Weights of a small GPT-style language model, trained from scratch on English Wikipedia: normalized queries and keys.
Each number is 128 + 32 x the weight over its row's rms, rounded and kept within 0 to 255. Layers, rows and columns count from 0. Numbers have three digits each. The size before them is the row's rms in percent of the matrix's.

# layer 10 attention query, 64x64, rms 0.276, rows 0-31, columns 0-63
125:097097145112103087124123125185087135109158126144098161149149069133100113132159140120128089176137139149130048127075101087125105099137131148123142143158135220141159176100098155115098161176211105
090:099153140101040087105112162091186113095128085119095078141056137103128135163074140127123110138150060109112159167140092177096155154104097171121138119085122165138147113167101131122139148067099120
087:046158164122106073127104180157116100143168053135112062154127056085136117116137129128141147130139080145116123138098073119092101118091089140087125148144148207116145159109130162110144164116152105
117:180135118150113160111147106087193085094145061078137090119078147090127138139068162143169130093113099104142185115149130124062155169126109148132100133072125087130131116162123097124143136060070114
107:206137106143100173097131135090166093126136089078095102111100159101132157120080147151142130108095073098114206159184145125101164146119130138152108117086111054126143104154136106130153137061073115
090:126065115115149117135147091124089214149074166154145174161110132193135136192138102120067090149094175142083110124138178104148077128111184098137111126134115064141149124136097101138115135152119166
101:074192138100130106134103154128120136118147129111148089097169094076152115081164121117132157112150104124147090103102063165143135145129026129084164149156142204098111133110181150102117105157174105
105:166117111120123202086128162106146064144169116084139127080129133078114167093092125148178121070133091101126182159182094124132139180138060131140132138097156076114106100139154118143116125077104077
093:115192101136107141143110159088168095088138088062114079103149119092129123076102145183141200110150149096167141138071070167156167119102113163090172126118134165123153080126116140126156126088080129
079:149063153154124134089159136120135136094124120099096147153126117132137152184092151167155103129073152156094161135098189101073100161066180135093075112111140089138131105169098036111118136113091153
092:106162106133092120125076119151132077132102154141147165133128097145079126114164097091087153077144174132189067084071093134194118079137143131061151150132119167124173164097126169134151112094111166
115:145128112128113114096142126131089118087162121090137120070162077109120137097117120184170149161130135181120097123112123160075122116071094162035123081124163182101113160079131089097089105119097070
105:161068143146129163125166060165138118123126186214149130159153167160150132157149106091124091133108105124096135111174140101180100131127105077149092145112091097192129168148145143077139169138176158
076:160177074157126146143138106177134122118119106115101163097118152107086143076138148069158133150107147128157088133118050170126139061113122141092117101129088166202180158145114084107141110100119056
090:189161169099126117121124091134092115163162186189168148196122126183167098190085131111107080124103127110135137111161145081103096170124124143115114126162124181150141160101089148172172123189138119
099:072148105096097132178127212129105143139123157090170083137105098101124140116161123116118180062162136162137136146112134152133109144096107164105187162089204137086070134104092160131137089113080145
100:093194101139100132095095171131071101091135104075129110143144080094134143081153115122144187122147074141184085100116092155153112122106095158051171116144147171087127123087082151133120100115108090
098:161121172162121107112155065158151080169172166166099144130169172149129113176128137127138055149114100105111123068123143094103124137143091134132092124111074119191172134159161103109129184126184182
100:165049131164179138107130180125146112080167112144163123097156152171117125175102071118167137063134103191140151070101134124090139150067185181157108160118106154155104136118131104109119125120110109
093:142117147212152151148105093173117067131152117118131134093133100087122157136095142149169142091086144172110099119124160156097131133137151174164104131078129120113148093201193103133106110089129035
105:108122119193100188139112147165150125152111141149083131136149174097168146090127130070161112143075079121122175133165095146138194110200099079164144122168125110124131073097155128160092156141162083
093:151154087082069141130083092134170153105102115096080081154129115080127100092151160085177128145144025070161154100186146133154128107192123130116113152150137104136126132115133111090148152098155146
101:102111127165133126103152182125117119186184188034123167119093141139101160137149136137170097115171116068180112156133117112132131089110163167127141094167157119118112146114099103169075175105146188
117:163162132124106090157164160140181166165124138094135190094139105103138122097102078090165100148122131140185124168112052148075139085192099101146127118114138128166135130108154081094103169063134094
095:186125132122134139132074119086104134115130117118147088138127124074166153182119153214081127140118090126093152130100149053127124178111142137150124119181163101132123089101094134127149093198187068
114:199120121098127133091102142140112138083164192115110207132154111152158176087116136079116167142126079148107131155130091077132145115141154183144131122112129096111205136115115127103069080109113064
090:167126149111136210122155169136133167101112153132094164123100177148135076071136055150111122102142157130104174112087064114164168189130155111179128152126129111127099151144140113099122067165171097
119:164120102167160154107081119134101087163195179138115143118112157139141158144043147092135159120077079106093160167150154099124173137126103169154174131187125071126172146118153166167098119118153099
078:084120155105095099131163150130122093172168173102136167140100101160077163107105104102147158088076150071177133164134143057164109121113128181190094165093088126126086169157110158115120080140141140
106:116164174086148100186055097082160149108056111112132095120137162135148114147078139207098109135163207111126125102100093129133119152120166083091128103125152113148110104102147134159144099161170090
105:149104111111115119146180093091125112104144092104098059148108154092133092099114157134087081081132146129088135079137151151124144158131114061171144168173210097133125073089082156143116128171107080
116:109147139118102149135120115141048196122171146161147130109141107131088158070135123080164149125116090152149123132196127094197140099170080066146146123117148121065092125098110178108118141146189123
# layer 10 attention key, 64x64, rms 0.281, rows 0-31, columns 0-63
081:101141158102105096142184103157092098178130117171184089129155119142134102156168143129083093163155179116107068107126162145165100122135103100113149163104097159098082102102181125107192152092113202
068:154108173110158122158171122155152100134190132095137138127145126114113112123137164055100129147104027145118145100139137122131115118157152130138103192155145135140194042072163137122135167143126064
061:084172125152153063146144169155141148168131095107158172155137022119138129140074121123114114156078114172154098129101082130117123089144175113139082126164154098130173148085167079108120163111145095
083:155151137152192174115151146077128174147140142064085188133100115139086174074070098141135175074138094106120180115159119089100163124147188116127117155162170126143158105185096127130117108139116118
070:146149103121130189083135132092142172106086104094108157130114162159087149109113124136172125061147135118139168089129089089136189151106146132168094143121157151142076132235065128121124109155160163
093:106091144130078094103162112117115108131135127179142095123135159126122172194202161094138113152138189161120126156067148131118113085114041154111150134055094155116099133104168173131130103116114174
071:168179114179194099166110131142120171139074114076080158172119157140120164077068153112104146143105130093144121136164143155149143139104161132143136140201157111098156090180107108158089167093130085
096:165171107160143158090138144132119146109051115117110188160046162154088093123104061147126126104152140134105165091180105135151165154114191085125095153132158103101132133191091118145145087152112113
086:178148142151096128159111128072155153133085093097110126200105120144107098104093127110128095072141110104121133052155095122122115104103157151179084172128171100056105138217089120140139129154137127
080:101094158137091126173134057140121113145115110149117075092121153143169104168196161095139122184166221161117120097117153137116134090081112147093121150073066133113158131124118149107162089097105160
070:118128129154138072175119162112155135161104080100115139150100109076120164093114113060142140106211099114132091130140142154169123079155186152164115160124141073051103103139095137145061109129123099
101:133210133132171149143094105163121105158136132123113111144108178157117081104099099087127183097138120128098190065181146126142134183117168069111111142108147078081103095187107141172132112095091126
087:139110111143160143062142135189126084137164145157126145053147162102148138153159079126161110163123106132134066165100094113135113141151082130061137079161097201180150169069143157129120133119149136
076:127184131116169106134108107112156175106073124134132131213086102119079098123088149100093110075085081145141072139134121107085138127138121112190129138191160090117141158169130135203121122162165123
075:091109074101140088089195148124116128067131073067135168121157125089105120145180121108142120160119092176159078139140037181184092127125122142103167158120125179150109156126130110141103110126117123
107:070175106118165055187105151081123147101072123087158130184074083115140085115134088113091156100109082115116116132135191123139142124125159111193099163102187121118125151152109146129130116172100134
090:092156166115107102181083148133167127146119150088161159202120110141114113090102131129107196115147093130141103084150234105141117117143150127156128189077193090089124094123125124107104108121098140
104:109082142108109160057124118140117096137191123177114134024137172120187175144128108132148084201138140112112167130108117143104155156151090104074123091126122142161119158127134077118110155088135093
109:114104120102153157134110160094154143098157197103208161128155126101125175164133168108144130104177090164138058169153104164075163120171135191072148130088124155162155130118107121152123106102155088
091:163120095135176118140154090196121087085144082154148108127097119117094107136167172147108119116086123168159077164075144134140146148148138168159113205196151103119174093116119119108070178094143111
115:119127082128162140161136200118128095104101153148172128157146103098140116159150099140107126122158129175141035111135049132153102147135114145084168128141162149146139145027180107146140073150146118
096:128146131100162111129166121144118112118104146126173133110130119155103122153183182155080171155167138179128118175099132125078185132101085183181148154132152160189192176134155151159154058169129136
101:169134104069102161174121158108138119122208121158147107100119042102065116131166154112083161099146082113144130098154120099169133159126117137124146148158163178129133142082134138118130114203158192
115:105135133143157173110138092073100135100126089153098067086090180141140091098140138142104136145120158104118213123186154142142153199107193104124119120107156042139099125138102111119141174142097116
098:080130074135110097096177179127141133086086140142177146121125092149101107157098137200102072132081173150156077171094102144126111170070137164155151152164104214116148152138122110130141125128110113
118:134113147139100129155071143137155109152115102171116077123088128179184142084073092097089103149155107058121187137181146126090146138175097101162067130121122068099101134171136114113132172161163127
095:082111095074153160184126103160140111089109117109148125126144074102045161135150154144129124151130095179127105181119109130173125088109161082090171159148125190197132106100164184134129109150146152
085:168113101190137129162141112112050161120078142150124136099080140139147116151161125121080086154078176151119134167135137176093175103090158136157153162090178121145138188099098120157120069145072112
103:102107127186104087057146114111097141124067084167123089147056138125140117153101112146161157159138186141081102159147175156158137106136142212171131132125128086143123127118112097056112148094138142
089:155095107132147153089106123182129166094141141136144160087126090127133108099071122163093154116136158153139099061160146112137122186092195131112067108178061077098146125153096058083123113116134125
114:143122117137075120154064112145144100171198133183142088110114142154125106136091168089107119097122191070133164140115152106132115126148072086165113162145174115095088110125109074161146202112150166
139:140087156148114104121103141114137119150117078100076142111079178161116102081102127092181107141096101105069194121200141130133197125128096087151123168145140073147109074172107153099102162111155134
# layer 10 attention value, 64x64, rms 0.383, rows 0-17, columns 0-63
101:080134117040146113088120141150088136150169125079105141122139136060161122086161179119095162140118105072088153135102192154066190150153146135140116098168122069107136137109125148147128151098108095
106:113141109133141119104088153115138120090134222104104157178105167124100107135060091079171106059091105147096159123097157114141088135119171090100145074087124084111140119161169105149154102077114144
100:093128083155123114076128215122183165156132073127176121118073164105156121102141117127067105163181143113094134165134131117121164134129189079122154144128097152083099141156122162143069088160117098
102:095115097200124112133177115172168147123134114057168153199144212133067100129115086115117122093134127110105100125125119118131124091098190104134100129082093122188101108109108104179129140163135149
120:142090143161154201181150119090063176142114177170185101142139127162105140108122160129140105126156130135177167127116155113151099134158152107153131111110162149055051125112074136135161165169166125
098:076172189125172126137075120102048151119158174155164147122151127100081168153181144107155119163093055141154168132127124145127102124151187148118062114061129167110110107129131141118127143117147104
107:134068097118102154163103150179101121084104173174120153103125107102130091103116153152170093121118145100128110179133115174159136172159135157151168151167124169111146056133085077171145169154200163
092:148118168091161183156153121168152180140135154091152172140149083171086075141143119095126197098155158135106085051149172140116143142092146131113099100185126116191141139152130189125144112127157103
098:123154174134150105132119097172084093121232116104149084152093151143131044136090101092155163118116117116141127070139116111176134081116176100147108119109099117172178158087120142137145149168113172
103:077097117083159135144082099097148114116112163140119146157128154096124162142086136109094088177137165120139148172110094106085100108150198127165112093167129149189158110182122121169204180099146081
104:143106089106157113139120133074145133116186069073108126139121143120182107169105144136105143139058149150156134116150035106128113059075124138096152151175089124103157144073144116164071109130109145
103:086123129064108115196107134158197046139125130107187160095111125109112122066122076128133106136142143064112149149148105101128098108144100138155134137055048106130094169152138144110110138120123140
106:117110112146149097081168201129096124097126178133099120085172071191103171129114128102126162091144186149178124162131092151084195123098069123114093148139115113074101147110132133112108129120092179
092:172077107136089155154087132132177146112127134115060091137134137083152117094137135099169108105089120091074103166116136144104180073158137165089141139152158124112122222137110208090126132138160140
098:080133087144104148155099126148121090146096100150187054115095184151113143154122097133128158092143065119104106150103206155086112043142082130092113136169113118121119105081112144073148160131135130
099:045141172139187122070102040101075092144131166178140125093078130118145140079178155140111091135141107121087161129152112124141123115130126164098153154072131100117152120124155175130081162134125096
094:126117172108101137058142182141139118115143116139106064157147146158076115146137191139146177089165085144112111110113147105107114168145090130128159134135164096173073105125129183180118170112206176
096:096244121160170131132134110139170099133128204130100127084135117117110144110098193134091158107099179075131127121146102118129108134168091140108155108144114166180136144176089174143080131133142166
# layer 10 attention output (transposed), 64x64, rms 0.33, rows 0-17, columns 0-63
092:137145115106163160201071128140154131107167102133156082068107165115098158137132134174111076124098118145130042164101147120121140154163145110148168127189083154186123171081123123143121133163170089
105:129104137166166082122115194103059155121152085118117089138150109161174111146108144135217150096157103083132150169111147128130139138165141136093112122225157090107075154139175145138097134152111117
095:186121121154135157126135177161164115132195166104162109082085109082109131032199116120078096101122138108144137139112159127099135135134171131169120141150159110157115105096132061134167092125142074
093:173118162121151075051128118101153168102158081111115115137112081146163151082061117111122123114159079141166135138126103132116168168101189178148107181153156099118087157152115072118171117078103114
120:163141159165097164132075129127109150145115146149125117137143127149146168142138142149153060221120141147107124154225189099152056109102116161122075132116161152085101077136130116117124164115129089
103:121122133165118163127130176094082126058099158190185139148156091142145155170166129141154104153140124110145125150182166102154114164112122115120121163117178134199089097102105184129089154161154202
102:121110105139145171150077119197127131122097147164126099151132144078090158157156099144167156170128118184139130173188147137122158044175111113119125123133122132049148170134125153109178112066124174
085:127164114066123133158154166182096139098208115153100123133119087128144131138053147094168093134134137126145138076155066123147150079127086130116088141145133104171209155152099174137128171093114110
096:137156120127104096087170086069117168141147109114124057150119181151215165147132147112149103173190082086126124141117089084119189147098168161132152125159124084166108126129107117114121130166158167
105:125180132106138201145092176107145154127088116127153073133127126138182106146083145122104171095079184102088168104152156118143173131180154075159175164151175120094122115142129127103174173108169154
091:133110127118147167140144066116150107141107122028128091153102169165112110144163097088095094118154100085151116116073134124158131181109153081085131096125145077166122170129097074153117147055124093
100:091175116183153135117089193123173126117113175122115157096120187099125141097137080075105175154129145116165127168084133173083207169173124145081157140133145174130159127129166120149088133163115135
105:113046145148062120192106096188158107157036150159133154166135099118120104124054135127120108099146126117117110121083116119151095103140145112074088178139089147148130136094141134077093121108118143
094:153126134130206126112127099166147135142120127082125160059093071073148142178101102189103138123110137085096118162078139132152179160098081052123141103103093129074127173127118129137111107100157100
104:138151170114122076159076098097106172055132132133156152114139080093160166141188153144090167146147116096095054136088141129095124110119168168145127127092052158128128128152161085126160185111135115
100:088135120131124131170102119146139094163118150185153083109103133116121097142163119233067090132095095078164129178149114131149136145130132127142173157107136108138091161139139133140144181215166185
101:151147124130079111198114094113063088126118151111104117122138035111115146107095082183150179140074139143170109116167087136104160086096138164128132101184101098166132118137164170142136109159165099
100:201178112154120115114139133108136121169126158141157163127102101145150055109070186164165170117100136111152138124087176167129162074140132085112116095094126120133114176075101198114166181146122134